Weights of a small transformer language model: rotary positions, 6901 steps.
Each number is 128 + 32 x the weight over the matrix's rms, rounded and kept within 0 to 255. Layers, rows and columns count from 0. Numbers have three digits each.

# layer 2 MLP down (transposed), 512x192, rms 0.0581, rows 80-128, columns 0-95
119099110143150093132171127165166189116142126124170124132107126173140129115081154107101094097125235227124108061137136121149125120048095097065149083087046123200097102167123100084112215135164111155081150114110076078084148073113227118108102155116090120084149147106159158162131207152116219141
085104143109151158126121145161065142156172115160146129113165137097089091159113118122126170139110126112134104148110111118102137111138080080187108129153075091112125168102178156111124136127170136109166096107107180121139116075165104135159161105150118169115119168134090123118130123097130109148
165089174159192103073152099165159200128098101118103169158145134203107120070218122107128127152125126035096113088113167112137125130113099118113174163172107118117113121130123128114125130143101122116135119180137118132153116140103138107130067051095200101104094155180112163122160136140160107135
117143111187142165148204116119110055118167091157113089156140130051152050123094178145125129123173186113169114117105139105077164135054138165147164115106117147092130104128113148072138176095092123117118138139170159128094136137114104069092085130102136155110072098131123188109165161108173141098
135180163088161172114153138088113111185170113111102145104079148124071075129144114084141135063076127063185100146176172125063117105060120103103160134085102141170139124129105120201066116128141138187149114102167111043119173145179128157097093115101058182095068156130097111122099120116128092125
082119169089149193162127148130100103132183098088172090120144120102101083086112161153143137170150162127183137137173155202186105107082175130154157170079110175077150109143127084119092151063167168170106184160101175118158126109133163144131135116138081098101135158143126107125160151127087139069
125134152123117141113125151129126116133127142151133141136109138145128130134156120151137121150162135138108110130161123104120162129122127129135109128122135104101114120110122138122136143150133129127147127132138144136128141109144128117113117110125131137130154118132125136103115168137130123146
137058141115120115134099147091124129152133119132124160131114177168127182163127144147131071093115137162124137134118141098153141086070129124150124088149114141135082106132142103080142130134164058169088092115128111138100142112164158126152130163119143170125122134124149172166101100152148091102
106114091128188141156110086116139117098141129141169121170092161146090117136149101144090213152219063111144160142100125152134132162155122122141151077124084061171084183122133142157182143111155145147178117183110080089144177121108251150110126148095164168153105180149121104156123190142088111056
165092134094129151128114120131154126156160079131137150152161101138156109124091129086131126115061095119116124158105169125171105122146105130142112165083112124097112157121129082136115093101141127157145108129165160079089129114153120166130112096108115159116112119134113115125152069093104133153
150148144136149137116152124161092139093145121167154094140132096131158182121153135104123102133122145155088155133137076065126154122097141147092103078121153107151112159110141188138118083119096136082173122127161110140093186165191139152102125144162093129116084141172110143151134151143188158086
098157122120094137147091114110159131061102161134202139119122138134141117125151062134081157159150132106167075124199158127157073135105104132165110141105166106165152141162125168103070089195141179115113142170100136166161133127196134136126118156094129160138117138148137059106106146097151163163
187073160150110065166132117096099165088106123155082135101141140125106093129136167077162157080123170154117094087125110190135105096048153113164183103088144137133139065120128156156083110084158093109097142120151064221130145188107113141185141124146129127103129129067108124100125075105158066112
110024175136104151125131063133150081168158223105156155201151135151120102143069163145153139071153103105121109132155121106145135116116083166112112072122193103128109134128159141135159139138143143096110088139126068140100126082130129148131132090113116136056111117135165174142064151125151168139
152151128140186097089196115120170152124156095071159051127115104155181145036101181244115123150141149147088137161156133136059085139068151134056008130118134173133145094134180120108138128177130192176073197149114125070122141105120066136155119112134109119103185132142102085197152237108105145140
169139181085138089140118149127056113126113140151120142145144101142131120138124136163131150097167126123139142109094144105155158115121155129084120147108170124164113138147101088129132163099131148098123127119099159156140088159140090121098145151104115087100107112110111123131127139140122111126
150097133123082130152127151125099105155106132124112155126140133120163117088121121146127132103105116162119181134140144115169125110144121115187098171171090108156127118108129123136139106142174123110143113146131140141092108122161129124152155135170128119170120162118131114128131118091127160080
074181131085159110051203142088170061121144150147115155112182114130114158169182182079173107139084156078098157179111161129135094169098122102132097137079120119077179177137161111024157100116127099192099088153144108137111154145158107085164128136130138139122134092172109190160161126141120120108
147116196130156121156105125113159167100134117124134114121149118123154162104137119146119105099100115165131142137145076163120144108116160119079079157174118100083147124152126144182131104084147127184075100122114108124098111143137103155131176109139123134108114162109196093138076086120123151120
106141129164157122156154093160163050139137136148164174141140130138124114155131143131161157148191197120142175133089156139115097181170128120123146100114179153091102105096102131107152163113109131098055145112141122127133109119141132140111156154170080165111132142156130122104133134135132140130
126094107163174102116218106181177121134119110160117148129097123137113118137147137111148099185135111075061112134159106179174128111087113096134103132127173096151154109116120095126127150132151153139151138117187113114141146136103086137173133124076084073130141104181130072153132133136171126113
133106103091137084157147083147127124161127167157158117144144131100145193096139177099165158153111115126094117142081142164170130142160165085086104125092092165157205097076107148125126156097160217187139118149134188137154182148164088121120108149150146109190169077173200062120104154179112148134
149058085092121061098071138157166081141176106011073165084131105036135062109175173091092253228092165166112041163157167073209108215162124056162244152102122073063167138170123152212121169100122154099111137132151046049077109161143052081145118063058044082195083155110093069153150112149089059173
100148101184117137130100167125133075074124219104102102146117134138182126155140133078136180132126125156188123152145070118105151115178141108111161163122100078138112104098132117167130133146129146207207183147130085093134062092102164113163077073152153157093133150124158199138160168137130144089
138123106093168089057138098160119114149136123138063121125085102156106114130125110128146083133115100125181113110131194144127109101126132135120153194174126157140105135172104139137146086178110161162092138104114097141128095108124107127126156127116152155156148130082119094128081112139091137120
158159135169157164136111102166172166125096128127142118116112140179179076154169114054138066141119151134135084147082095193129161169166153120080120160136138113179185168168145169137144151204141161199182153125166141086095102135162118111156108146059099104107160123141076153126101144101156170119
119119126170129129151120130133130132126120151140139120155149125131128151092136136131119109151159124105116150146146153146131093142129113119085118098157110093096146098154142114104088125109163138152132125092138134156140134156113138165131138130127133119157108156109152112138096151146110120127
112150110141101144095088121154046059190103056101130120151135100117098163131174079174131170138164000133082063130108146101097158152109148094121050134097190131206171080096198169137092105151098187083130125112185062150100155163113121080108153135139043083082139198121210098123134104134119052096
141160120120118080096144128128127133102141156128125119117131167126131133111105123125121101128144143155113108105154148106115151118108112146155134113113136120134143095132096135129101115129132118100112111125142148135121120126114145112094123108108133111112128160119136148121125149123154134121
118075150101112098119113138140107133149119164073095108102113137146164130111107072127174099144116148097140180103102117134085087090166149136102129133120099126154081091156118103148188129150119100099114087127115214126140118141116088112126101103099135108119101142098108114104109098138158159139
130124152170110139121101127143127137128135127111127130152141132127127145141103116127100123123118107147131145118116112101134104139132137114144141111120133111118118160151140146118124140151114147127131145140129130139146131136132117116113109133097137129128121139130128116118147164145118152126
125111136144115109100122137107123156125119152122099110138123121123149118147133118124135105149093104157120119118151152148144130126146124145148167110169124122112148165139124140110127130142094136097123113129165150115141120117135104107109120111135122091131129093106122097135152147149089140137
135156138108143134128148130142121144098122098123129130119122140124118134102148107139129136153115143128161135131124153120136112121141134125111120142129120191200115127125107126109110118133149145102128138139136158116129116096111132122178120145105167118152129124141124149155098166168128140124
089135126121153120097085172103175133160078116145087102112080118126108102109081119131125117133085096117080136093129079113153133103121127136129137115187143119150147157138143133166129148163162079125172175140168132142153036097122106122146127086169151026195112139120127188145150099154090132126
116111107163122158146106145151178147113164119159139121117100097174148107146122172097134124128152145085137099121149112161101117113080061175084135119125149133116128166079147113129074123141125116119082088123187157176126136111075114124180113163144092145121160135140125174138077126101137190119
121184151209147164167170125111164129147185180135145159126091159135142174132195173164170175142159066144163184118098102146154127119138105166081150089120101065172126186124189210148099131091188102169175122152130156199136153030101107086141177107030131151139133116196121174123140121093143127131
103143114138124130130132156094137137133121119147143141129122134140124119122142127134136152152135116118101118163120118109105107121131134140120142127156141133144150120131106120123133109095119158130105131134146139113134131121155103128108128150132127142129155143129148117132153145133169122117
122134098101193070171177138105147095146137171079142168185173062176114179056080139182120167121124130148098172113098184115110113095089138086101127092119114105156177068109138187087119129091162086115150104146099145139076136131157179145196103157169166093134115150135139158163201128124115114125
104112155092130081109153151115188137117132143113133122109129124165111129163088142141128064137125124094146113112148142134116070105135137120099152190130133125092114153122150111126134086142140142133126147129134129168155102155150114123107141105085086116086143160125097103122136119121143142131
132156128128112134100177161067118144100079052148148168137119107120108150112088166131080157109154102107107135148135108065146169128149135146139156193113131128137127114139134144128130110097152142122152126126116173171167144135126109060101107139129132145124143146130147182127125141127117103124
126136127115080088142130141121138136094151116087122137110123112143139075128131136141152121154107127131127154128123112155124080099150141191161095137161138125125116203178156176143105140158123156139122123074124140085133159122129118107116118175071164108094162165159184141193084129109125123130
108140158119080080149118203119124151152087090125147059158205124097170118123172213106188075130178161118105214121077139137133202112141116136147132104141147088129104077109155082185158150120121134138064163075173142101088116070155114164152132096136139078073145195111205092089119094146073117153
071072136085135108123149119157110103133156107142129126139149166105187143125116102136139141161119106089104097113100141134138128149109138133149110154124144128128161179157162098116166138135097135110149099156146175161112079087120175155073135119133156120116096121117121112106135180096148139098
133154141139179144123149129115146127153153204150194170080110174085125179128130117135141134186154117172174137101129075204109129167161124117147085125195165114122120100124192153119114149055182165139115149142143135136145118138112068141132141142158135120127102173117047087077143097097172190135
115154111124124119121123131143126145131128060124118160131144094109103140141113118118109130120128097144111134146099103152126153154142135118118130130114114142104104141147138168128171114121154108073100136147103127099114128094086116145130164129076127119151118145139125106103126158136131157172
120126122126092179075131116148153114136133096206111143101137126163138130080151110157181045094163180104063149106062096139137109165169153094125148125153165129085159096140108140140113103159138158138108127106086044135095138128138120096149186164170122095164117149143153135135115182106115107121
098112108125144173153081141177111104116155108180100149136109083142119111135146127099117155171150110128119102109148120111125099085149082106178120132068101119144110181164170132106146113173155108124153133143164152107173133088191128112139134116136105120141086099153133141147091163124146096129
124127095173148101122114134128087115088161134169146106122156096134164156136143132143122137132112091130116165154123117103092130104106163102113164118129137107142127099096133115132141133143157107089161112131124119146130140109123166132119128135157102121131107114142106098144114092133162150136
147193094120121080093163088110094163162149113174154147094168137135115155116093112160133098123107151115094101189107119164123142103173117142067145156077127123177150106111121086087152151089074082144144158140115136119118100164168097116178074131138164212110128099171118128126137125137122080155
# layer 2 MLP gate, 512x192, rms 0.0582, rows 81-128, columns 0-95
148104126132088117106133108110115140118103109136128118122139125159126135113137106134141120131119102160134084154111130100074129172135121162143141126110141154142122111145112100133154139102137144148130119097152158159123133143084099109151127138146116087105180110124169135141120118135143143099
038194085093021157194099147085102040125171143131110065081071135035176124207048146143130138082124197255174135146142114140115109131148147117179113097083156180134188157100110147132152181095172119121128165131129163106161123139140072166104185172151066169150176089099126094126086144096104156132
144150091069116114117102077085138204159116148090122149093104105196131187126121112156153121116087128126103134158141123197168072161150136070141097107141111161147132145100151092179158125139078115196150113103095095201136076170158171105102175136112169093128109153127117054135075121154104140153
144178123060158207083198161081158122171175121116058137120073169126094121128171083068150175038053122054195117122181186122084088074044079094092154118062058115182146137134077129142101102109119168172136133130198148084076162144174128155096081076098019204102024149125124139137111103120133092096
082132162074168176167088197147108105172193100094150107125125074111126071107086223173129115140159132104179128151143210203190104113080201118135167170066121167103140100169138101109110130052140127177106159198100191139103142124102151155143103120164090085091184170139141149103160168147084167061
115128120138135119135144119138134139130148120136113114129156103143119115129093134127129127113111127115118158114107141133143112130151137128119145131130131147155142138163113113149114112098113133129112131099130118117123118135115129123130124144126122122124104121144138121141122102145126136102
112113110141095117143130150137128111105125136126113117130118109124123112127118130135126104116134110128139135118153118121143118138141117135115141136125124095099121141138121132134115138121120151115131120142113138130130116114118117125114161123133138135120119130130121116126155131117142151112
118097096111192152164121081077097105095143121108175106172064174119059153160159079123044207172223068098136161140079167144116143158149141120168152089106077046155088133142101142134156136079145137110173109185096106096149176154124243177126103163092165167155095180153136103171122184125096096020
126131145114125127142113132108135128137131131131131111125137146133137100129146133119138138123118135137133150125103141123146120125129104103102121121104128122132127149129113123126121123101140129138119128142121125134127139123115115149129135128120097138134115117141115123138128118090126128141
149151138160139153093139131157104101134129148190155092178155070093160203099131134133103100134106180148123124177165045046096143158083072170095087104164111149154095146127130194156087077091112151082140164126156089108103150125168180116106142168141130147132118123150132140147116130096180143072
117079118160162137119124174109127110139116125103089118136142139122156155099111219086160109084115148182098146146093118100134156141137130143130146111142092140089077136119146077100172183097094102158152115085194116152071149088114143177128115076145126136104125110075165169127113112123094089124
075201110083165141064134110137171081173153177094184122177133118122135132142086056213144102189154077109127139170141170078127165161192109169095074169159111098125100162129120110111151091203072181147170141156103163032148105094156157078103095125077162117143119127153152163137128181151086231129
175196089127167121112130159134112169106075058159134122083127122113142161106183067100084108159124163181127113121099119150105133149120150084147149147117024144115133083151099121155074138116110098144198161135110178114133168139134119106107142129160163118194166156136124050172192094162093086098
146184129091202114097153130122150166116187159119166047096114099141138155037099158255064135144123103132066144148152127142081081155090147123064041100166152157136141128170228133140120122174117175160131223131097093067149094060170064105168104131100104112140186115155075137222149201088074142130
157135158100152112144112135137094119124130130152125125132141119137118129128115134134134134119135118115129138093101131117137130114134142116088138161134152121153095128142120105133109141118125157096148143147097163114116123131127106130118149125119121113098132114114102125124126142108134095114
155164167133154102115172133124119175118119145129119137132163136135181139124129130154122092136133127145157165146146120132122158121141098137141132120113123120136130111125149171170153090162139125101143128143113138080127117090133144134119113094142107144122118106139115115133157131113122114091
126180120101140142157084093117108121117145162147098152097130101105134136130119148133139108126110125112138122131115129151162113099114123137168148129145140143105171165094121141109124136158152138135151110126149125154166129104223201078090164116144110139129102133153122136120177107095107152098
113098120147131120128106144131127124098126128108129121118139123152110118108126133155113122127116126131139147126152111136145141132131140135127127135129128125112124163127105131132136148114138146120137134139100110116131118124108128127121159137129138138130131132126125110150126124113135138116
119127094117119143142124120132119113118132119127129131118104146130109139134128116129134135130124127117125137139120146131145110145132119118135122149125127139122117134105113137095127141120119121131110134123114124118137108136138142127100133118125137127139124133130143128132141120137116121126
144133119143150117096139109143133135133140142138143120126127136137112121137113118098177134124109123112117117140141114134129125121098088145131131154123128137119135125136149133139110115133148140138139141143146107127108126113151143094148123141145093102118120119162134102119107118124134128104
138098086090119139109103105125112099127114155139134114148180131100160161060164115096099144159096082110104133165089114165111127138143151104083075179106099188156168118102115166079129131121107255158157139172126153118165170129164131111132155102150154122167170066159181099141114173190092151111
119199099137162089109094197127177108140117133060107069112166156125142123141127111121154175113031124102179107135052132098158122119213104198074090156077129151123137064077139061154085143135129093176119152194080117119046095180129062159168109146199120081133121151153071129089126098183145111127
135127144086167116117205101101092188133118068194121146130150082134050174130095134182132089131112124075076126143155180123174085153089176133110083089128143198118145131155114133107151129092141071066043103088102150189117181195173107157084169195078122113138155093150098043151110077142130064173
124116099118119107097131097123131103109140116100136136128130141150127121122115094141143088131143117135151143118128157146173123094097152098109138158179113137131123158115125108135123104127127144165102110109103110148170118142119133122128139125117143135123116137127122104106078113151116127129
149143148168164209158109113180153143132084101125170121120112151191182065177100099078124071124157177143129098143100093185135148192175178113039133125134108107179182137152167136138162142202123170202193162178178118090152129146158092086163111165052103066048158113098070178102115142087159163100
127143117127113124130134130126136125132112131129117130125142138122121132133139108128125128111124102137142148142118129124139111126132113153112128135135126129129125136137128124116150116131140122143120114127101137127111147114134132115117141115127130126128136121131118127119118127120112134131
168120075110127131132128155085095155075166131075103130102120104177145170098119132133129117140173177178073179123092113123146120120114136093129129126134116123136115092138135093124138100140091185199150141107142092144130179072107126138122126072071140144080141145151168053147129124181098133111
113122131142119161169105119120120120145123110131132108144143093119122133144155120122139150131100118117119140152116118150124132134138152114101119128142119131128106166126125121119152142125124126117135122130115128114116115138138128152140139135135149126150111097139123101129128107098109137143
128154119099144111128100125123135107126135124147133129130151127161109130122151104123142124123105113098119139104130162131114106110116144140102126143151143115113140144129149105133125140130113118127125116112127110133136138119144138129129154106118113119130131087140122128142113112131118119124
136125149172120138125095117146114137130139128111130116144137121131114131139101091130098116128123115140125140123102102103110103138144131111137140111121126108131127162142138153124129143140108159107131151141138139156158120130134121123104109128094141127123117138135131119115152169145121155117
143146109124112139136122120126126089124145141121143120119129145135128155116115135145107138101151128134123133148121099125110142128132110124110118120115111132127109105123112117155126121122126118159124120125115123128145122129123131135163128127122115153135113137136124142132136113107159111132
141143131106143131128134129105121128128135148141131134135138146138127133140104133125107127125137120119105150099132095142124141138130132122140130130130143090095114121125133138148095134126109143136149133127104126132140140125134125122112137136145107131136142124113132111118133134105127126132
153109113138114118170172096145059099108168115117178157179185122150120129161170139154138142116194114127158113188147204119112147161145162132126134122076126123108096091121100143097109085123100187109078123090113144132076205171125154138114107194094093220054136116134129078160107158078170153126
136085098142117181139082160097169103115164117139143103104101171144135106123097132092106147112083167113146111114156088154138169117094127197094143157131147103120155127100137094107101144123138129154154112188161159174110136137091097154135145138177088151135145134155118158141076119104153135138
156076093033118072063125164105116077092042034110144059146151097132090111148018063075055092152086188085115063130127166111118103123115119079131116184137164197055090112158066091100174113156053099039047131071134116026143119222176156171068084116212139129143148128074115069092114102220079124113
147128140127133119128113110146119127128124144109109117120132118111116129124116122115122118121127133134158137103129129150140154120107111112142104136108130120118110143125150142152128147147133093122145134144110123137123117144121151117133134122139132136146104113125124142137107121122112124129
149119097140152125173129132089113122128154134124101133116122129046084126072136107166125155128129085117142098131159151104101091100086110102167135140139110163159156107135109181097148162187150123101155153142138128148111116096119125104156180108194130162122152097111087156101121108066138142170
117141145106129124152128140150152129114166132110127116107138130150146139167114132135139100120140118098104138119119125119136124105139109115113142146142140134128120132107133108130080114139144131138138164127127137133132120141147112130126135132109137131132138122102093127107128132116128118116
151131086094124143132109116133137109129152156118134108105115142141127096090149108112154163133093160145109141111118112133146095122116139126095103123158134127098110159132121110078106136118107122159115128103112107124099121110132139132135155109139131124124136129119121109104106152145143147115
105128119098093136118125099140131144158109129132132118146130157157136121144150149125143136122143131095130129134129097136143188168131135152111140132137119126103100147114130106135121128098130097128142142159127103109123082141137116087124143132117085090125133127142107151115127121085109118122
097125173170101081152130128133148171147142069109160102163184107156214195153090170111147025145150097106138125164103137131122218139175120150133124147109138136135100163131158092187184114132106089143102131122097077151092090120085151140099127122128128150143178166092137063052062141151120077168
097117119120105158124122110118100125134160117128131131136142119118134124111142108121146136167143117128111127120098092134132116120139138106133096155119119103122145140101124124145121120140113138155127149130104136147134116110118133118092145110109152143110129108133108089113137167112149120119
108117073084065094145115129127111109097098037129059068193130098149112065133160110146132125058125113058083091148107159042174137079056163106113169139072079109090079171167082084147148101219095079120135124087138140113127102156151190120135094098099147131130193092123187173129123146158086073124
124147111120113137115097110129137110129132128132113120120130147123124132127130131133136125135103120114124127141142149134134119136129117131121118172134119137135111142136146120120126127114126110123120143108127129118118134133116147131116132119144148136149125126117120117124101126152124134161
096118108113144163143115115153120107097135155122141107099116153162081122148143135173126156117161118106107136115159090146116121083130126132104107095132123120152130096153101125108103127128113140120157100145105124133154133126134139052105195131106090135128129151142116144134141110122118141120
092154151167173146151107126101119096136135158079096136120113088116120144139124176157095120116142153108113154138158114134138114153143159126137118124132115119097110137126177119118167148152142082147120110141111161091166102136145129148134087131140167140157071142133097137159108167137178122134
121126090170168095120086127140093124101129122178144112129175093120173144124146123138126132137102098134115145144138132108117125092110153097121177109125134122159147100114130116145116132156158101070151123109112116139120146103144175162112110122179120138129083115147106116129122077139150138132
110039148114152200180115156175135079115129157079113102161068110088153079155143178102087165133127119114139104093143146087163098170094112126171066106183143106080076129128173142164097098181163182113114069086135118124137152090093165161060183106122087021127118176068137156144129157099111170078
# layer 2 MLP up, 512x192, rms 0.0581, rows 81-128, columns 0-95
180130105183118078142168112077171104127084141096117136117069137167191183098120145141132115118155135147123127078128133149170110141154187214088161150123193155147130113156044075140113095114128127136086166161129090143096157165116168093102110149093122093107140118112155135126101110193116156094
104164137112081117180131102100094076158177150144104109110115102087158113153080131090179118098123165201141155089133120147130124130115135143152117120130134171124131133138111098111154158119169134097142101114145128100165082151105101130098134177165101155134141099118117114140075123140113149145
138173056158123130123174130093134140140095098185087122154118143131129050136102180160118137061118224126156132151104117143093144180081149135158139090128117129082085110121121112136147164112048105143114140130166134146106114156132166061066122081105166150108059146115144107122117120142107120123
136064067172131106163097132171137127065071131140118155163147167158156229064106145187100135156165109162096164158166119154166126132124140154130099155167112127099099081116164112076164125138171119128163155133102092222116117125136141123152136113102202085129167064165150193176145131115093167141
151113105126098125128140073129147112110103121168098121130134219141074146116170081136169145126086144116081136099135086066100130153152071139134100096135101149141111130091101166135100155185128091115141078074136098147166109120166121088116175157111174154154064108111133084122099093115154081167
152108138152142115122092131140121109099135130108161120116128136108141132117104130121122120104107134110133119124125120128139120147126126128151147120129124132130126130134142102123145127123119126136147120166139148120132113123127127141144138132120137143118120155122149136122150113111151126139
124054154109132098119099149064123134153134123134109161145101189203138172164140166148138084088110149159111128139118159089165144066047133124164118083163116154140084099164157087065141140136178021182063060087116103140093140119178162138149121179130153195142127158128119164165095107144151058103
091131136131065114115085133111145127133151110101091101121153146124132140159133128137212104100119161117119122089138130119151128100141067126115122136137099193112121117119147136119129143156105137155077127103163124149092119108134128118126143142139122107105126124153157096093131117120142155146
172096136083108143129130121126157127157171077149138150163188088132170106109106142084125126122047087090102129176087179136218104128143098139113100154078114118074095175123121075124120072106132142175162110117192148074076127107146127176110095097095130168101103118139116125110171053100093147160
106109110138106103149101130136086154069134118135123094132139119115107143106185092126131103169121108172100171083099137102178136114113138097105099080056159077160143186099154178114178140146057161106150125096149146112084157117131125153094145112187091136119105153177163162150124124140173154106
129063133160163079124167177167100137136149100083071159124140094145148194148095182089161085101165142212130209141051093121098176102151102108122130101118134128127108125070115084114210137117112075164124120033171125131114140088074131144140084097129126143097132143100148201140154094141120078071
157087118109157121139161169130119149154137145113173133117120114081148061112168141121125166097121150126137105140136132143110119124135152135106110096131190109144125057135102166099119137114119167117133123151120099110154113146119125105146076127088143109110088156134110139142161140155142095100
154037212132132173098158079148128085183123193102141162180149097159110127105069184154132127074158109098122077117173133082171141122116065146115111081118180081126161153137173122123204132107132161122112081120116065187113126087114141139162138101141097132074119127124160190142070159127136156146
121099159083088151111140163127177110143068063093094129115175125137156086130130084102173115109155144142129120149062145099118187077167093103116083210121131148093154147120085112102138127125134128192085119103090116160106184119082123192092158107064114129125177134148127132099142187151155110091
154127150080166094128125143150057115118103150151125151144126111150119106134122131168157164116147126127150125083085145094153121113123152129095129169100168136159123133117095084113124130100138143117132117136098173137121107131145089110082167152091108102098112108131126113116129116121114090126
120161118081158097121148111111130150115158145122120110141144127113101154131121137171139109183127160092148104173118131128135102128136179124113170104080177145099113092148125161149119115144122153141128134106123129088144128118134163130104121103081109142055165076174121113098107122151120126130
032163133068184129004233168057205045173137148159109147131185109106073194160181196051166104120104169067116168216136178116176089210101048113136092158085080142076171160118188126018163086085111068185084094145132122135098161156147098102192098165112131165154149083172098194160141127151132137107
164106214119157113155105112118183169076125138122142136115167135132165144090153122150142117087069109169130135157147058185132148125096176121075044158172114100074133139160127151176114090107148120204060095117108106153106112146142107154152186112144110113111102198128189085121055067117120154148
089154136171170110181186080155175036123138138142156185137144112151107124167137121127167160161207219149153191141087165139132101170185132144143150093124182157073099089070088131127154164094108134089053143091142115120129132106140140147086151147177058187087124147162127107098122129104109142133
129087089160192110127228091202175130163099082170109180110093132138108100108144109080144087178141118076071109107180080216202126095084106081113107131135173085162153114130136074139169173155152165148154113130185128114111164127098096157179140115059084072128156108168140073143141106157164099107
102146195142143125159156172105132145134130093113123147117129119165113109194071155156141112065143148122123121129172136102156132124120072140143145101133154075109126161144141103207120142121134025113098135118137123128101107126111131142160095158124126130121095172133073131133134090067147121134
173097143031160112087108131222151102107247104084044146084093112103176081077109130135004168201136128165095069121155211068143120198123111090169142109104140125056161164154102130214095175102121125110065130099138086045092156149203104068160094054041109116147127123109142024130213200165088019187
125090117157150132160149151155106140138168130077165134154115117102116093123067118141044136160202160086147094120139101141136170158076126150162090115173113147144100137110116163100115145183087164086066110164142137139161096106135145109156125105107133123137111121096122118138112166144202125181
145126104073173090059128066173121120156131140145083146127074130148087111170104089118148112121104109104180081108133198155109092105143135145107157211188131149113083114196084138127132060170121194147117151096125094112117091101109102109113160140119162171159159121068118094127104093137064144115
156149119111123139088110078215144128082095150129127141121097151112111154089172152121134109106084107084142123159136104143147141127082161128135127177142142127115130174156148176147123120164168101144126112117125146139074164124134139109112135123148134087143158130164135123121103140115147142116
125140131176114117172108133144121138139144161129119135153170109125103168092149166129114119157171120109114163145168167160137094133138118151077095069180107072091161088178130112112093107113157120160120127055128131177119130165121150176137131148132141108173107173115164115125078162130106130141
101134127129091182102053141182062062210099058093138068203137112097049138135136054160170156151126000116122032145127171114121141136123103112086045112130214119225203094084136222103092121179099162058107122130204124132036143208073140098104131173175070065096112182112220141106116104153094103124
130150117125119091110138116119115115102131144145132134133134154136137139118117112132148118124127132149099109115147154117119160106109114144145121117103147118122133120142097144140120120106140120094110116101144148130120123128132160115091129105118120108129118155123134144141126136128152126119
096071161088124106131097154136115127150129175043090099084093142178184147124095040123190099133132132085144201078101124129058093079163186145105157151103077152159078079196098104174212116156097100100126076114112231122144103163111082086153099112083144119116100129091110123094116098166148143158
128142113115121133122129134128137117121113130127114128123128142117144137111139140125131143127125119134133136118131132127141120124111123146120114135129139140129131128121132117128123117130143115146131132117103123123118133132139116131139150137134132118138136121113127111147104114120128115118
127122121141107108103131146108138132133107147098114115140112134136142127146128108125125098130107099154117124145136141132127140102152128168111169117139123125105137152152111138122143106163088121113135114143165155106118109140126102115112109130143105094137124100108127099146163137154094120138
153158129083134154096165131161129132101126094135119146119139152132122117109140132136139152154101137120179138098110143119116098122142131130119117156110126183183113136143099123109117117132136139119134142122121152095123134076099123139174119135129166151156136112120137147158120181181122147119
156137157147143112150143125134126125156143152096148141172141146149145157146109186182113118131156136144153108156138145154115174136130184113140138109086178114133124130113108125123118068148138133106140132111132139119117136149173126151083085160136067129054135157146123149092117128104136126118
101175142153143111136156109197130128119111128140129159137124097142120163152154117179157086136164114102123175177113123161118085111140103070149121109075134154089126113117124117159153101129149120135114120076109107108166170087131169106120129176060156120115131101138132095163140158125084156068
121145126134150056198155138106104161107081122095142119159176125104185109140077094137098097084139160140134107159128143132146151129170080137151109073111100147143089093156117134110179112171133157081171142115149094085111048129150143126128080074098110125126077124108116128138220151097128162093
110120130136109136127120142098134127142131111141157123137122135142133115135133143134131122130133120115099125152121123108122103137151143134130151134145116140146135107124105117120124119099116133140112134115141121130129128142122116140115110147111133139132155136136146128107144139150132126109
100148167110053156067108125171139132157149082154108134104079200126177087201121129072146107112070097103120145135165093158154155148131094188139133170151116153063074202135143006129137157110075126154101158096175132128179083146092046103057118120056120170163202097116136073118086113155141104128
109082154078145072092164130133186130104128136108133122087142148157087126145086105115125067116131115076146110105134171158133066104137142119089141207127128146084127153120154113153129088136138156127124146101114129160171118152147099101107136098067066090079139164142105108106114088129146139125
143158138111097115100157171076106141102071064142149188151132118114099145126057193135090147090149086085127135148090133056179144131154107140145155197081147107128138106116161147132110088121135156114165126113088191180157148112088106088095121122133137150114126149135159198127132139120090147147
126150142111043094091127146131162141101145123099118104119116123150168070178142109158180122096089136111149146144123111140125045082140141198152086163173145117138103181187162180120092142138120176174085128063106159101129141149114124115130111183067172075084144146142188150150088124108115124109
171127094106150190087093065130119100126170171143120188084065121089042104103105056150067211113153150088134058129143152135125031162083174113142086133092132185122166130138088134127100102099102169118167130191145148173156107200106147098143156168069105136157102052162054170195160120117186131117
077076137063126082132155114164113089117155121160128118148126187079206132121102030134135147134140120072086091157079150134158123143103141095148099173114140131115140187166159083082158155132084177081140110137166180158115091073114210184079120108124186101132089136129106118097135186091139132095
133181117112134108172151127113108146158168151134130098082108115042107140133177123123106139118132114132136118092098084155122118116112128132151087094129180109092112130134173089166140146094095130093123137115133115152139091155095099124154094156127143116137139134103125137102091106149154135159
128144115117133093130130142113132157141112055119110157154166067107099143123128097105106129110137105172116137147088089156135153152137128107131138139100115135089106134153155183135189106142157107066104142143103107097107129100080101155138171124070113118133105152145114106101146156129129169182
135122139115050149110108123153209148129128077203103115100150135147127138059154127109163051116164191112056143116094086148154101171150167063119125132123172130089177087126126149167100119173126160147083118108085052131075141100147078114122168177156108100147132168136140115116096181122098091159
097120096082135165150082149232108103141175108170106144129124071089143117131111153105112153189156109155129092109142111101148091074100070080171116118066101127170149170180150097087151134155160104093137124149163128098179127111194132117156152114101105133151112070142148172116090171134143087124
124136116152119130136136161128111135086130126105139124146122115137107136148127129116133129130148123144118155129129115133126174148143150083129158133104131117121097143095108132139155122113131112114122110134124111136130128120107126108111156144111123122111150152164113096125121158111154150142
096113115104156142114160190112144140130154152099146132161180155132142135148139128089089149107164103121144141115127160114153124070116120103150119110110130123134123113131164173153130121139129118144135141106175133149094094145088117156126134097098066111099116098077155157089192161138117150111